Each number is 500 + 40 x the weight over its row's rms, rounded and kept within 0 to 999. Layers, rows and columns count from 0. Numbers have three digits each. The size before them is the row's rms in percent of the matrix's.

# layer 6 MLP gate, 704x128, rms 0.363, rows 356-492, columns 0-31
100:450569543488471527567523430502528502572521468442503452488487428476495511534523521520513487497487
111:431509452578479456521460523440475539472465488441450468453591553489513491497514510555562431541533
095:536585528522506484527427554527540434524448497545485462519571523501447500475522508424534566527511
119:485494472499567511614542470456537483558465491471510477487532581489510563484404470554518446492551
109:487524479487524502430490443596512508564548422470515491540496550493434450510536429499450536492383
108:489506498554518560473493440474487544482515482435495555552532479449564523550438478486555503495503
116:511513507410441464495526522519505454486443482466517519526462497509530490510501528550442360409524
106:478428502467501493508399501542493552536547483459499514445466560487515479429424453472486530519496
090:493498422491511558538508448468515485509493493611525476528505508565510478451456550524435468506452
103:497469510487502535549456614457520490470466542489511466515499476460509506506539533506438489597467
094:483431546564491454529477535441447502470431478492509520524500514528454476474545510542462403477509
094:472455513530585463545533545495513505522510474523497526547561488490538528486489518489501544474546
110:520524524567540483527467482480534459528489522487444486535505520513493447582447514531487520418519
089:433489571447532614540462392470486423512529495456515474462475531472486472476461454492486493534526
104:461502480508531519503432506497514498581466433496536541542516501431516505474537569479466555492547
103:560540472569446506465544503497494506504465464519539507511467506545556493529566447472466512616521
060:405491494494550530517564529499479417524469520523478518494507515562538484459496576484445486520501
115:475480580493505438506508554427467544579480493568482463417430464498468480552554486448461469583463
099:411468519495464532525489605493467513521442522446460553491534520467507537499441564535478480418487
072:422496414501569531517474503450500497451517506568468478467499494490520471490507535469588519573500
087:435522460481547470512476491502522423529461552467540453444488517484440442514494495525581569445547
109:506498424548490436522551485500481442511599482570478487528479537515532484488529511480520563543480
111:454513551455521455425534550500463455623537545514499522477500504510525453531497551473496528494489
113:507509432425455491526416449462568473456527480553484480484475558554430486529461533509498503494431
098:459527535487431492455448482477460457553509434455521596447547485452556477560413554435459524500497
118:454540517405437483435478498485498477560487491481455534467500571508436459432520475523530497491488
101:486497550536482567484479479504437551482529532476503483578532537522476485451448521535529453499504
082:457481515537559549505469468540456448521442509466480440440512407447548486443532403543486477480489
037:482498510474527555490464553459494636445478563526523485486448473523524420506452519567466470433488
100:517463537472547516548474518462551525499475519508455452491489511463458553533540458568489528515472
094:489519517538568501482493529514473574526487503527411539555509404514611516548529576558495485480621
104:538542541534559441536432457515511441526532510492513464489485465529506481462539503472515573541500
054:530533499506465550481488518494483457558484526570532495539476543498581483491455467518523480484487
093:534492533543501495569482519486484454534560534489445491588559485512525561484536488476473548613456
093:487461550529588549511465555476478518425447529509530473585528568502476539492517452561535526539458
084:526569519445523469559506521456538446538487448539535458514560486442519511591429484497507558562571
073:425522526501539537465552460555476509512552555501483520440544514491518608587499560483445512507489
112:553493490459465526496462504525498537496496555469475492477498484513584482543453531452448499434512
106:526441468404475460533531528443536537474520512507466487504517534474429474520538568518505485511514
089:493421490522491484511516516609530479486502475488510527529500418439474470427506553524528523433496
105:476526492500489545506543451473494561495420435546509447473518485492456510496501550509518500555485
111:620436482508443504571510510501458500449539522488518477488442500594462483473501450480535468462508
101:511486519461490543546493516561455526523494546451540498515488443495481537486506441457526464482514
107:437564492481470470523445508482504474594526496540521563483453471458420458506514595493476441440496
075:512505464528457535502525451522554465546460521524530505571540471451573455513443508440538555474526
089:491494510523557480473488559459516527476480554475416505496595579533475475483494489502474499519458
109:475471530497541510473535525482469495503470413427537450445500438540517506474440488495497411558539
114:471539570509527445466430528517425605512498546484582540511486566510482515502543491489497562456523
081:500449512481456527484490499499470431559510483556589495540536476488526487454518570500441508417545
092:515448471520506498545441420506426485479486505508480553522500517540471400498482473585586457426519
097:503545463496503501479492485491466461450538511515510490521491556493428381541519571482460488536550
093:462501555537481532508473545556524468536519496484470536506582478527474562595459557469546493452490
110:461475483469551493502559443433480524481398536550506483505463602485542525527497540465445462476452
083:521526524553482496561438528485535501466465430481504510547523471500553526463446457544460504529541
104:460474492463505446569467536502502555503533467496476533512484517479505504450557495476534454510451
105:490521517497461453492516461510600500445460488481469550494534481511498494447491479465450451500425
099:517483534509512513505480523492472456527494482455427520556468528500526530520536494540472485461509
101:511433457495504471494536500513431506503447488515467489453415494492479481478526434463423527481483
108:458505502507498456484547477500466436547522460544485465488461440522494459473475540517523511483471
096:489425514507537440432437427500438481464556467452545532495531490531486549416447509431497520508475
097:533514487529540547568518419483475545486430498493558497492421565509509461505564456521576461537437
107:582477445468455538555458493576495493548525524446545508471499499518434476458491589515469467469473
103:444442523532571625543498482545511562476520540508474483528561499500523517501515542536461511513479
095:525470534452547465457537485491525472551519541444448522504475520542540447490483522542481496542430
084:481466560559510487455526462496472514573485465537507495534512548546522465454494507573561500538513
059:532548457524498509489510483476469443520539520547508560424546440464506545485494446541534550495469
097:469523428508408497540553568504447528516492584509445473564497492466492545510522480506563505541506
105:479504470468519555517486537471577487501450455504595557447484490453488581478506503508519419471489
115:495495503456518483483485558407527541447518521466505514426507541560539552524520479494512530515535
103:502547455449516447527528472507404483431484550538501507517538542518475542439485403510527555437512
040:511554498459493507513544578460485487452550459516496514520478455548451451494535489513491457514507
084:569453541477566550469506525587530499513556529453472482524528534480469459510550571492531483499532
099:447499494516475552576477434454493554485538504534489488427493566448479518557438485520553515529463
099:553484531504484528563490467484512454448553556484567542455524478575472491537532485479524468583502
121:451531544491487513530518456504545598494387448509553453416611528481478544511472513532499492423503
101:590492532393486475461478595504468539483487504511507562460504539495493510516468502502472575503606
110:565567500488473402508456512585546496544514444491614456456521520478516495624511483489454499452557
107:385495553411484536470473468513517459523477435517568477489551496512480487509501514535522512521552
115:452492474549505518521492521495441538502493530535497506513593503418489542434501584486481494506541
106:510534496556455473562503538481442539469464481488541455512507515601526543486502538538528517550456
115:498499397466487531530484457445463554425471540496535480586538502489433511481515460466431472543459
119:511484481529491458497503525557533512441501500395467498487489479574464454507457514489497508449554
118:419512529467522565451494508536489498548482581550538487430509494503473499534554486527485476497540
082:462523506544465456528557484516514513544582489526487551487462530516511495479504547538560551458539
101:517441454409488498571504490473482489529439565489516481543474533522491477498484503458513551515470
105:516460471543474527531500524500534518477498532450431444517558515522492499503511486518449504503496
114:488511488473436515507456535460505525587450505570481466488524496522438505531505541516539543507451
080:567472477461522532463507477539521442530511508477474525469559525502470514550541523497554513395519
093:535504475513478523479531517458504505523534508495587482586473544446491528511545450494516491456504
098:487494478556482525499596491514497541499427524531528476434522566447497451530466471472477600478546
120:550469608554501578489509528525518513576459538522470545511515520464480484534502498497492521478520
115:461492537499443510514540483511524545553540492486518542467555442447472522526478516528475507520546
104:475505592528490525487536503548524460546497490485534515558518508490523566500477508513530486541538
088:574490561458505483487411534596499450546434486527562469535466452490446482520549542534460558508589
101:503566548506539588473431471461517480477539510433534472489535457479509580522552508430502509469514
089:595476528511544455490525537389486504462465456477480469527520504462493433487475508505458501575414
115:526556510496478508564466474481570467543460498541437461538530535452496447499451510486497500453446
119:537505514608512509536559514514532539477457471532521464535517509448498511530463469544522503517559
123:518437439502434451526487459458439497518490508407494444465422472479408570529472447532538465482422
098:504546550451496489523473534494470521390434480489487536438485485511464510472486489487563485492536
116:470482482510517489548536488484490480521519544529594543499561505428485507463510603500505452458510
121:509517512476518494523436503467482501548460504554523477447493520494497523404547553534487529513492
102:528515523466510485468492481503580492488469488509428509439474493468491462526454544552465428477524
109:473537475468452498406449485427534533511532489531498483431499520483451485497438402520467482404548
079:502525482493579484481550562541649528525518555468531459568468508537461513498462509546498547535509
095:521483535438511461472473495506475511553506505413464486468582484469415480494479469516478493472437
086:486506519465506503498533576495450463421505485569533477531488481497561516520589519437529503543490
107:504426481467431460507471564536524490506550513520487514597530516466490531522551466479496552522534
102:463469520517460472537520554422508467493535550478430542499534532540490560493510514508518483570487
097:482514528447485576504436479448473502553501483499548529503532578525471495583501541538457487447545
099:447498522526450545522497543491530560577540498500503506543517565593491522558496520572526515530528
115:526496592474429518485445455484531523512477519469585533481519449496497492458523510468431478508445
109:423502488474465441483479523538532442537485501552521456547545558484478503542505487497536498490520
113:512458567520548461497515503566526497522494471507441521525491503462482591480441507517370532505523
104:512411446536509434428488478464437440537480452452584434492487519464524440572492527529469475522497
100:519483454498520451529442492521476519526444562460523493466529524536522480527536420498517437463578
085:507496539517471547511533499553504515539514446592467487509501526551487549523490539538494465529519
110:512460556518474486530483511509557521470550460473518542477565429486480519537507464536520418465497
121:494503544540483479485501433539475483527495483521499483458490511435459496492520576421520460484505
097:506527496464445473461473431546526509540632545508559516442511516523459463480463509516500444539460
116:512539532498484550499503480484584472538543490546546497455585554491498502595523547499480538457512
086:505443441552509463563521507435519500507477576413513447426447537511542462570517499503530542450544
090:438447552472498533537459530530512471518472590528469510534487475443456412473444568503491460413487
109:548427514517486472507479529457552527436498544485537414510499452596524484547524507527481504529437
119:487504495521504509529493475488484509497524456517463478484494522525429502564481519456508471532533
103:488494507513452581523533478493562520543441502461488506521419525479507537476487532491503509474543
060:475497500523479439515473491469512529496532500492509600459446399496473518505407555452409524562452
117:498495540547563482515507514482463506505473561506582527528556529527524533538553520481483462487471
110:494491536521449459561525566540540521419482539511518444501505505470516527424506489435567433502517
076:477497418508485522483503497552430615501517503520459516446572454473474466451482538499494505503498
043:485491456436456554492487510527463503452484601456555501557501481470490519538505480483527543469523
091:494448559478489494482522481516547452575536501533470476477510469511523541577535403553497514526490
102:620512481546444467533555528499490508539524560503479573480475553414504430500484515577475534477561
110:491457473445438479560498466547520525484449511558503551532479547497509485514517445535469520552493
052:452522459514499495475520544534466488538612457545487481537429547486553521394497444569524464495484
116:488506533533513464510521482496510543554553496515470543497453529540530499568537509561511514494506
081:592495486524531494491501486504459614558522516474488514438496495534473462477541559579481547514498
# layer 6 MLP up, 704x128, rms 0.393, rows 356-492, columns 0-31
116:496505484453577494454517492540544464474528549474474465503479429512437530557429476434544507501434
107:524482448564476491474452478578514463513491549586510603483517494503492490499438487457515557469490
102:454482481479496467509511455524529510496580508526506548506530500526457515542434517492554495556492
117:487537481564533510555461491498473508469461527536464520461515564525497492469422411488482503523496
105:494486486508474461517517508471491506530415484496486533547550491468502549432461561540518516490513
111:548530543501544504498460480482486496497460549575477454507508491553530562514552446508524499461564
115:501497497540531479496403580538484503517537575491499504540545517535570456530475483431561550503444
112:410546492541511420502456478486487468479518459580506470490490489462567476444514505489455448528497
080:520488470462503518500508537573497549602465431507472414481510519492499522444505539422472495488443
099:451599476474511481480504504529420474496548508482475516532531515491474467482462556555534488471540
096:456488488527569482573465514469423446499474465542482502470490515485479411470509496507433452499505
101:492517557451498455581486560536565566442476522563506549515542406516461443550514454450495496501533
106:530531585540638486474527554502477452492532495520526514514480546502469542545486440517537514507497
096:436519511580543510528456488487474458618551548528584486541461467515522511497483550520500503456536
095:470546504462503460546569567532469543486481414509469496524541542482542485573545467493540463526474
103:503497493535498481477493512462513485560509450546442430506430482506482469438422461479521581509502
062:530480492527497510479497473559522395420547485461502450529533543533518394499455458544579443474509
121:578512510431525499511463452526487523484541544443514526526482593471516576483447579596526522499440
102:449542510456499546481491447523507533497486573547425498477474414554512503472542534548519491517570
083:481491487526470560567503533562578527493475539541541544545471558533515496462539471577516495470485
094:494441515490523452465495442499523516481558566569503493534491526528492492503490532555481511461476
110:519540506467482460532497430564533479519388526436523530485522518527538464538433546523508481500498
103:567486476488453498602444485543503463471449498483532492534572527546512463531528560498522482436547
112:501469528508487547485572460520492510516591545505544503504461525517604576459454477441486525585470
094:587555563547476487472475478472487553494562452548427497538462556496521469493474529462535525586478
115:570469479528490497507483560494540552507479489536485545516548505500545513484561534444510564460497
101:510604588590472493433499483505434495496426521530505475470480480431506460526471474531542474526495
077:570486463495500416462596474457494476523558526458529475567510526548465491490473508421547539500492
038:544504442511505522555440453504368568494514503508525480472505498553473487535503559538434485541487
096:539480539559422491519506467458529495420577452497498502464548497471490534502548553511537492589423
094:555541515546485488586551462554509480424495462484528585570509477499525492530533536518480575484521
096:405430519440486577537525553529480569472520528476506515509546433539451482456505463436520462450471
058:568537499517559563541512515520519464511520537504513518507452573482555475518458589497533526542520
097:567468496474445457466488535476473542485512523466499474578439439513497602518557561488445517558520
105:550484514500476529526445500453434492524483593467470508466480478524439473555587461441525487567447
085:506543514519563472559553493504528474458486511531499462491548560431506525535502455518513527492551
068:490517516528507466456568433503446543486484558445445571419516488449505603502477525500462532540499
110:530479557490447595526442507466488531535441517516529546542552528412527492471479463503517467559447
113:448533504433573521520552436532430546540471573446475457526464484538498526504497478497563447520589
108:475472443506581547527447497501519488494491556457469508533491507515548498556496523521509489467520
110:457461478584532539490492524502519532546550457576538501451564515527524489425485526487485500440543
111:514451464478471495542474505523469504484506500460547487463614519489444492519464440542538485520431
097:470416576511515571412515434520480538446504494519549522471509512521555478502489476454478483400493
108:490516497489513430465494550487585435561534484466546526598518504489498524467594535533458490560492
075:549517498453503476525489522440422474554550547544470541491554518525484507489485502540548539528534
092:501541580546545507506451518514518532538554479524512484539498560500473589545470500504544427510442
114:537511541502524471516520511476493549466529422447489437519515519539473526556516511526572518467480
110:501458442540449491431441521528498563487447531521412469537469520508443518422491466534551549473451
090:538547500570470496442461585491580491462506479448450442480509588469508536544474547526512522512511
094:508521518478511485507491514521481411453515491445446420535414495609516503396499492475523543392496
095:537539545473523527470461482456421522504534490506487546476520491479465491516572479580518506510500
098:482404442483512474533471489473477507473457489487457531561511490465528400524503460432419526469461
110:533467522477518469460477541453498482517484410439435526516471543519436441572498416491475436500479
079:524476540525565541499492597509516550559580525548479507524467510498496565474549535511519504519438
102:415435439465524531495560547492479468484559509445478445494509484489454452437482526456511485498495
099:497579541470557478521548510442488428508512436521467504481444514513463520531586476497476483500492
091:503495505530512475499485439495521552587449516599582514466510517385517554567537538479509528503590
107:543458504496495502501535480507452534429574513539472477557559513476498423478441422501445531599466
105:526546443494535506534519514501541471499554500474443496440601520440507549431534514538453570434457
085:492507464450469497465560492517469470480450520487530465505429518458477534526496534539528500545596
099:535552514482453458543484477527540512508420484490542471472541504499490496472531444515463511502527
104:477537542526497494481486431542514433524500529512453485450465567505603518566490550470542496438480
116:452381517517557586525437507449522516500522508447483486451455470503549579467506555501474410474468
104:570466490443451553486420576505533433468475445473407468500428555525505520485515489543478518470465
089:480435503492500513545496530449491529475550438466566622553446498521545492482525510506549466549510
060:515562484418502461579477557492499490402434518466482421543515539471452506557464528545472496514497
097:475429501489503467545493405424501509468513440401594523478515544571517506505538539456406509470526
088:508547433488466418458514489530463477518455558534548474521534523513453461516496514434462564482501
108:479495544433509487497463611493459480497485569494518537469540495546507468487469480477543557581453
117:547584502551518520512548576516549498459517566476481482480460589510536528547511526559504489510548
039:580440502478543546464508528433495531469455512541459511473521573478549486590470509460520581495532
094:476556530521512532546509435477521487495509510555561520558441532431547527432503527507476537558562
100:439523478516484508497578483513510512428429442516482515527400481495464544538521496530475437476531
110:504469459506563501513519546540513501488547458462454542468509526535521578499551515504567537471510
130:488463556544519464522516549465496541554428530510524512500499495539521526573498492456494511522519
105:578419560420422544455413481489471454488460394527535555465529485489493485540452545483483542454506
107:522496460412471459507422472553434459469501535525494502543451464545516533491476535473515511538521
100:553544469446449424437556547508428497470491488506504493465516572446495521517543532557476445554404
103:514513599566474540473553479594542471501519481589473514571545492406537496471491524583475467516550
099:543511500490517485550496510524496536503498457463438476493503387435481469538539490483508466470541
112:479418493440536537405541546513551476483447463498518541499504504493550544553489480498501528529544
115:502533490478450483490500530539523475462539476576500456538470512516558555478499469565507449492458
100:479473472456468518497432544537515530554478540487492512525487519502482430603481424476546466509500
080:530460517501495494490516444511482528566645532426402481472603480508433457543472478447489513476488
100:511475492527520475429460554561574527435507519523474429527478467488450498515501521544527523482452
112:465507509446445529496536537477486460479458467505517458503472502507521520486520492410553538530572
114:514519515439462518546490563461397485562525465531515497428564522472484464549463517556436465417502
085:455464561526480553621473463495486463494537507501490542498472499506529463510443514472472528569553
097:559510502521537536503545440522560531536459523559505521549476571537551502498496518450491495502549
089:517632573453521566486438526477506475482536455496450524431474498487447484579537493512504476498475
108:451465444491494518471513464449513465467528526470490511454403532589542531404519507527451550519511
106:471531563560501594479482411551514493562492485497448477546525522493515510410529539581505532511551
096:503529559519599487520476529461563527486467563505492443473514483532488516515520454486455429507532
089:485541480579463489493528508600479526442495466492541499491545423452489503555548505517516529513529
105:457526491528483529521497521469535534536472454508482516533536535470485514536503423517542521517569
093:577430467499467406487619553425534555498489532550506546476512516445493516494491487450506549526445
092:517473459487404510434486490540474544507415529389536456520469500492556540517482503556530499540528
103:603495548433499494500524482481407532534448485516467494431474460487569522508502537500517519520469
121:429519490559490583497526508563508583507546559530539572534491495521494502466481482460507548546506
101:444511543476527468506467506435460509473500445426490531466543457483485471534441520467537428467535
122:475472521538498517512504510497509475529504470418490529531409586465562554521520491476543440582511
121:447509524565519517441490386566479586504505525437487548524477447505525468487478509519554545554475
106:472528490483527536559455460502478512444521526428515446478549559480465494506476562533475507564546
117:485515492519497463506459524493452486549552475513532540443466473531439361467484525496508401479505
085:535517546476446505586487550531460550544518467548580533499491573488492529473496501604526502470528
089:510505615603563475535445567509455476552528507488491566504496455411514471519516471459528534514472
098:469530559518454512469570475498451458536453543486531473530572485557498514514445499538514540513474
116:524453501453518466516491539470486490524438469451540501481450455426462534469484525521438490493453
102:583517462549457554531431443516537496532499529525512533540493454417490498532561549530567490486602
105:453512450420521537532477475480469537438548496478435472461472436448510496549445582542500529450549
100:500496542530499580542508488521503527467462491513565535516459465565513533402520528497525485522459
109:507483521519560537540506447416468522512443429512586570512407452463539454500510500470542440498545
101:458478545503435537554445489543428594568478512481505517436502441496446590435528467526487532451515
103:457503473480487501463507537497481510421460463485547463488565504533446539500519519589576469516534
099:476501465486523445483587442452484479501524496463558538423480493498457510511511517466511455527411
101:493492536526547467479524454455503528523536544597521489452540472544506495515522602478450505580495
091:534485520485612479451562468498574466556538540442473540494562536468479517520467505451539578488527
112:565474509492504599521498441506435503441544471474500459500543489598503476429498447530477514474533
112:546513494502514511533447485520431495559421459522505466510484523430562431414491539476517413507503
103:478505518496506481491469483468556448496444496571501503519501554437559441518487539478506513487431
119:538475473528441552441533466517490496531524452455443495467489494529568542511490483497439484451445
083:435520473551576507535584424460458458462496499549506472501452509518513502494553554450449493544490
091:568513517467460483515475499515469586481498496455523518567544490521509572527515417565503499535482
101:509512551517471487525503510463488535453533531478472461513448433476527541507435527528467524537497
117:515521510477493435491522532537544470462403527490443516516519597448531455562437459487543507482509
110:554480514519515580516431498471532522546463563529543433399501524462456475475522474546543503522478
066:519455487500541544490533534469424485496531462480499512518492520491564503515489489595544497452544
105:577458536520474496535490520501554532520556518500551511476455426563577596450487495448509562492541
112:481430422585565537468487497420477456555541445439447473556566456518523504521542483537521524451473
081:463526475476530544560420497496421505530498540513474467443522517576465494496483481451453425483503
043:507497540534563546490462525455494485498562531521540540529496478481498524463452454498502538505468
098:462593575527459449518485433467468495500570518553489448501424538520539490530384529472545503529498
107:592456405496441481557559471558453503485524538424494450392451577530493566534463528532532549444492
113:462520534523546487494475533485501513530424517494547510468477557527541556460507508426581500414477
054:465509440468452482414519576522477484596519477580487488499505518492505473472463493576468481442490
109:463479471587502476475563503530588525510441483532523453472484525516463514576509432520538450526508
086:513507442482507530445419543488528422504538532512499501547439546528478511410506552514508532446511
# layer 6 MLP down (transposed), 704x128, rms 0.156, rows 356-492, columns 0-31
110:559474508571457519461492498463500420469491458523456556532549543462532506480550531478501471509501
106:534487470454573515500547500490492564425524470563515443545510545495473516500526521472469449520511
101:531503484506480503498470536545493434486420448499485525560547496422506481503474535500524556478426
123:576522459470421444549505594541539476560444480474595548418498552465527512429524515510519462512485
105:425575551535509547526511423548497524520492505489515522491448531491445514454487466505513505498477
099:531467492479484530533463504563450510469472512475534460514525499502531502489452520424501570516492
121:561516490487474532544518469483587539490532468548492521455510469488464517491560511521557489518573
107:505467512474510595519504417519511441475527454527467548484532525500472454511427450567504508535510
094:534474443548549548492579461489433515493548508574563498580538449471498501591552519578495448382526
104:424503476467525481542466511520564437484512519522438538470530477476458517470470501562563471508553
101:542531536453467496419513449479530510455455507457533492541522486489525544465467531482539535436500
090:516492470485473531396527468461450569509500509470529490454468542558564481424496509460538561589517
112:517481460575517491474451456474492519469558523537575482428465486555502479461573515492491464514483
087:621468482451489405541507489462485489426523524500545500557559534484467470571474552545501458533463
097:582430451490506541576525414524550521510525590473431485416432505465525464479492472523517462503478
103:499513547526541486565446515461472517389441499512457566517529414543552499519487542457483588483569
060:452420482484543509510535418536384426428539505488496515500512507476535499504475520385508496514431
116:489488421496467495498489546538449451451530513573474568457436559552497540519510502505502514464463
105:474521470474455501581478555444432528533582506509513513457484488529496500465464479469555481550462
080:525469560476472461562528474546535574546512477511521470394516472589474490474498482566459482493462
091:543496493466486515565501499454443486483452481487483523470504506524457480551494499484474510494588
109:481466462470452532499470448462539513512513508437531467470496479500545482500518486544519406452509
109:515460534442500486532568487495476547521497556489481508513555507530493474573525514452419525491496
107:494486534514490477482523519506513444510475493493566529490558445550531432518509457484515507452555
091:450469491535566459414509524494488586435480444440510595520493468474577362528488510534478479462489
118:477484547539496563495471526480460504556453472454511540502565442461529481457437482534492506480491
096:526495559526483502500502491527424484511521499483561440502434480476464507481536569462509533559536
088:480443528464516535520424576552539548559468477414585531481501465447498530497477484570515463505522
037:482470484486427446463444573469525518461461477412520515553473491498494456589489527483492531499487
104:529514438474488485615479487509559519491515546532498480452493517470585549504447457490494505481474
093:586498517517455511465498512493475503533478436499489481416546498476409521457445496563490451527521
104:404528434522477532512497481455539490498640457478461463474603483439518564518477499475498475500472
056:440443535510525503548507504503440500513516506522475532447545484534496477449520410424549476574478
095:506486530513504494518465510585508441460537477506443492508539513480570456476483476516496536517441
112:532429433449532505486546431520534508522450434530505533538493459455490510455463526598526527478486
088:453571476492478482468470504422482513516511489483548447511491580514630602546503537522488498442462
078:531424455541479512452457461565520548554511499511445611487447474499480487490476521565435485508563
110:446500435552456471497521551498464525476505498536467505491459545525483521462550488555485518523511
110:417450516526590553530473482496394445526496519490544432508558471484508513507496497462476514457509
106:521504533530462452450470532508458514474472416545521474467509429445455527561435594543542585505525
107:456489554465488520458478453517502529517504522505507492452587498479429518521575478510492474540507
114:505545523522536476428548507424573577500460493504498492484393522557545484481480495529473446507424
100:582511506464491447458523528511525536507507550471508514483495507589473466445505455487486414533506
109:417579473418509554465444498483527537453435519551499504501461504446519572527552575482529570518461
077:580534509524505496563486512437545505505551569561493521508507443534500443523476511477488519509476
089:488529476477405537487527490603533444446481565407486547534391478447486476488531510511485509466542
118:430419480476557485504526562547528549465509539495458531510440429454503577493467518558583501500544
113:512480484458522520465532462488529538493455444479547516502516528494524491495563547482545518447537
090:520426524528552507493523585456446492514473559464534478533506564537560522462497439482536509490505
098:476594546439559431465484513512499514474451472494554516508518492563485464458514506484470493569504
097:467538579560510535512486486545461475534532513457458509517539535473506486488488529467541469535418
101:480496489459534451418458499494429476467509492475521478503553502522480491473496536469536510520475
107:494565512463501504529525367521487519467518462504466487457494488515513511513444488472514543530471
095:510574487456495451439527452495529390477438513501473513482506531452488427506523457529513487528558
091:492573476465514530590433458515528465488473514506506523460463497502480464514487452519522447442559
098:459448397481472525472498483470526483497529488524521443499504500467511520521414488467531494557489
097:485492509538499492538449481517524420500481524455564528436571554422507594483492379484432472528488
101:501556522490536498502434542406559479533399455449567491475477563451484574544493521520454503408513
110:512452470513479509572501529523523473508470473482552546481536520385511531443503471503499553465529
093:490450535482529546524485513502516537581473434520494470503537481488528454506529504481504498493520
094:467499495561495510474517575511453497470547421502484592456521542496478430523452514458510517526490
108:445476489475522451403498533547487492529516465451527495545530496550485415486555500499575489527433
122:567628486442402379467536492500499489472504478503501527515528536454492478522479473489541562517506
095:596476480436472513508520497535504464508442494507486484548490481448547534492442607463561519436500
083:491541513531504487519483497509560469475487505472508483431531520460423510572497545491462533453508
070:471470464472461499464560487568514493481508569508526509535485519534476486445473460493536442490390
097:518539600413493455496491497579566521487516529498518455488486479400588553418489504543542558455503
096:481499577473525509440576500556518534431494447531556479481566427475536477501514538510476506532459
114:447464431437494507529460522488458529538566511495517476492467487509544547505530474432506454522466
102:519504582519566477519550493513474553401525491474514417516560521533497520502424474534432534534519
041:501473543533512512439500543501482480510513473488531475531483537547418530441430570382503489526467
087:549451427463520521470563497522470488456533506539481513438488525563512436525492501502458453526489
100:530515523467509492502464531460542558499588553483501472505593497504555510447458516419563555466534
100:529534565544520427549585485496586503511481489533412473486478467498571400472512498494432442547493
135:492489426546486475492473476501544493481606517573537471575458500526494484511547520524534548464537
105:568394514519491474504526461467539509441548390503546471508512464529488563442499531455518498491461
110:487487562624522572500504559424576527502466524432497499430528511471508501463516453501468467466462
097:518572476515415400563472577490510496518502480517476557443476485455493559469499426459533536490430
121:531506485527527489535559565443455514502561522466502512507468541539521430468489457435461467531443
104:494464515484448478538452484472448456468498481544495516458516476505501457487447521531502513570423
109:485486562591559475496587486497525461536523483487516484451544471512509487438543468491502567469502
112:546501401474518495540459408584518519471546498489503488488515513473564470515490540490442574515471
122:520515500532457522528555529539487553531451506463468491381509584494517528588538429529538489457526
085:461488522512529501512502510466513506427408543462551524562479522524544474533553490522480474465469
097:463515512496550563473528496519544455552490512471487535424397563477528503472486392520542452438556
114:516495462598560518521508533540567525525572417496449536550501571515503543517499463467530470446513
115:547469485471552514515514523511484529587512492474449568507477486470484535522510516510465418411562
081:533545460462483542430545533481448546591478536491525473521507581546445455470470438495467517492553
094:445555506568500564554505545421531445541520498521504455502538512487427502537522448508489546489523
097:487522449484501517532578452555405526553496514507557464478513494481550492527480465499456570559508
120:533497494496557489444478468513421463504480527492453591523481488536531458533473499533566476453512
108:502483520492396442470482554560477565584449485496564484499480546483461530508506554500453429568507
098:498473470470502526426464490528510483520526427504524481532469480617540476535497501490586513513493
088:468470494591538545505556531511536539420520497476521504487606463529517497542514492510481467508529
104:512493529499417490509462534536549529517481485453525451497484463543583500481475556477473526494524
100:489452493518493586422462519553540443502589482456515489456547443550527425478472504524459526477485
101:519534541567495510435576518522490401423508514510402425517540483514460521522515472471440476498425
112:421493502531439454560438509545553556500452484502501470446488487472521477483480480471479471463467
125:508542527522520479508530525492531471490476531478475465459455463455529522535479467500456547468566
106:502473485558503531487492537462521467606477549540402419493503536462494528529478495503458517508454
123:501471493495504549467472517502457454554516478488532534458560476517472459500516539444496520529435
117:457487506393503549504533483523498541482491499492501461534511502503516482525471577543477470524464
108:468502479524535472461490477425607460503440476474436377472487532490477515496475541511484485436526
097:510415554518401550516542492551507545478443501453523530596471546491471566551457462511545555505470
087:544435504488473473462520534500542518463514527521471491512524580499513533482478508501463470470430
093:473517529540486455464553532487550485477537542519495534541476539456535527482552490517430502450541
091:497560526531525482500436502526463587479484551495528516554512498480468541544533497481481562467565
111:488492477416451511435483488531520510500507496488494483547520509508470466489553492433544533561447
109:474554522529475512557565598503479461460496547475482569528546549480499490435522492491506471538469
101:513519520549469499491575544465512526476502532491467470531447527523552470617521448490480518464429
097:425439465430537476439503520534511509529520437457456525499564521567471563469400445504562542485481
107:453468426526492429512519494543463504499555544493500447552542555514550517481464427527497573568475
101:544520512456510521548558569484473497480514510534445494413416507424486516495562516605452499469492
116:486462430479403503510546546532503523499513487462483423471505532527511471534539446457577467587538
105:489488547469455519554380443530480565488494470468489459487442578538557498459536508550471494489515
100:489515576487430510524564516484498534587538542476464539503442544485497481496450492530545513482529
087:520508544477456456489431543499533540590503527476499485431485467528536540518467538483455496442429
114:480531461523486491450505488522489529496514528520490495578508533466473485461459571504477471531490
116:546477527471489476536500520502539556447561492489563559397538553490513570526474480502509520482510
098:542500557449449486544492463538525520473453563486517494517517463492505513502465419452569483528472
111:512459466550517466506531507574440479510485543429497468478493499519514532479548523483564493513494
087:448491487497495529454425487523553548450431518489499483496461541467510541509447500503571538484609
093:481419480519477536526515500475514499413477481565483501481454442558520442530573493520458536486468
102:511466548485501449504514477482583488504547499558532362536453493584504507557569424548520508532586
116:480502530549466538539482480515422503509502534510505479480537467490514502462452527532459501538635
106:483483447494489491510523488558501507450432515457483481563493580489566546478470560441458533523567
067:479557521541507444516551489499477500467529436575554560527449455556525509477556515477389536455471
104:500495509510476510519478491540514479475554432424532535483434483438517536474395538530479478507612
106:552621498499509527523427482490557504481495528494561521504519440471540426548457494535440475505492
082:486418470516492528439548476530469537525496466479505485428525462466472508482436488480576528465487
045:467505602457511507483495508438516470491520546493544493421523508428526522548487470430540412460496
094:561471406451594528499534466469501519467445519486512518515538502517462538526512501585508480485531
109:490514612451525484423567528446498441486524512517546490478476409530543455505538475469500469519497
117:554483560527566433544531521514469455487548494583504497534479451501531528535528521518504534515489
056:548464480537522411474450506470451533555559474458522503456479532447451490514488538413506537477491
108:500500501429575455493465441546465470496544484518486430536451495478587542471535518508476552460534
083:597504464491490513511489475562380558544515504461492564452524570464523540515443499505534478569513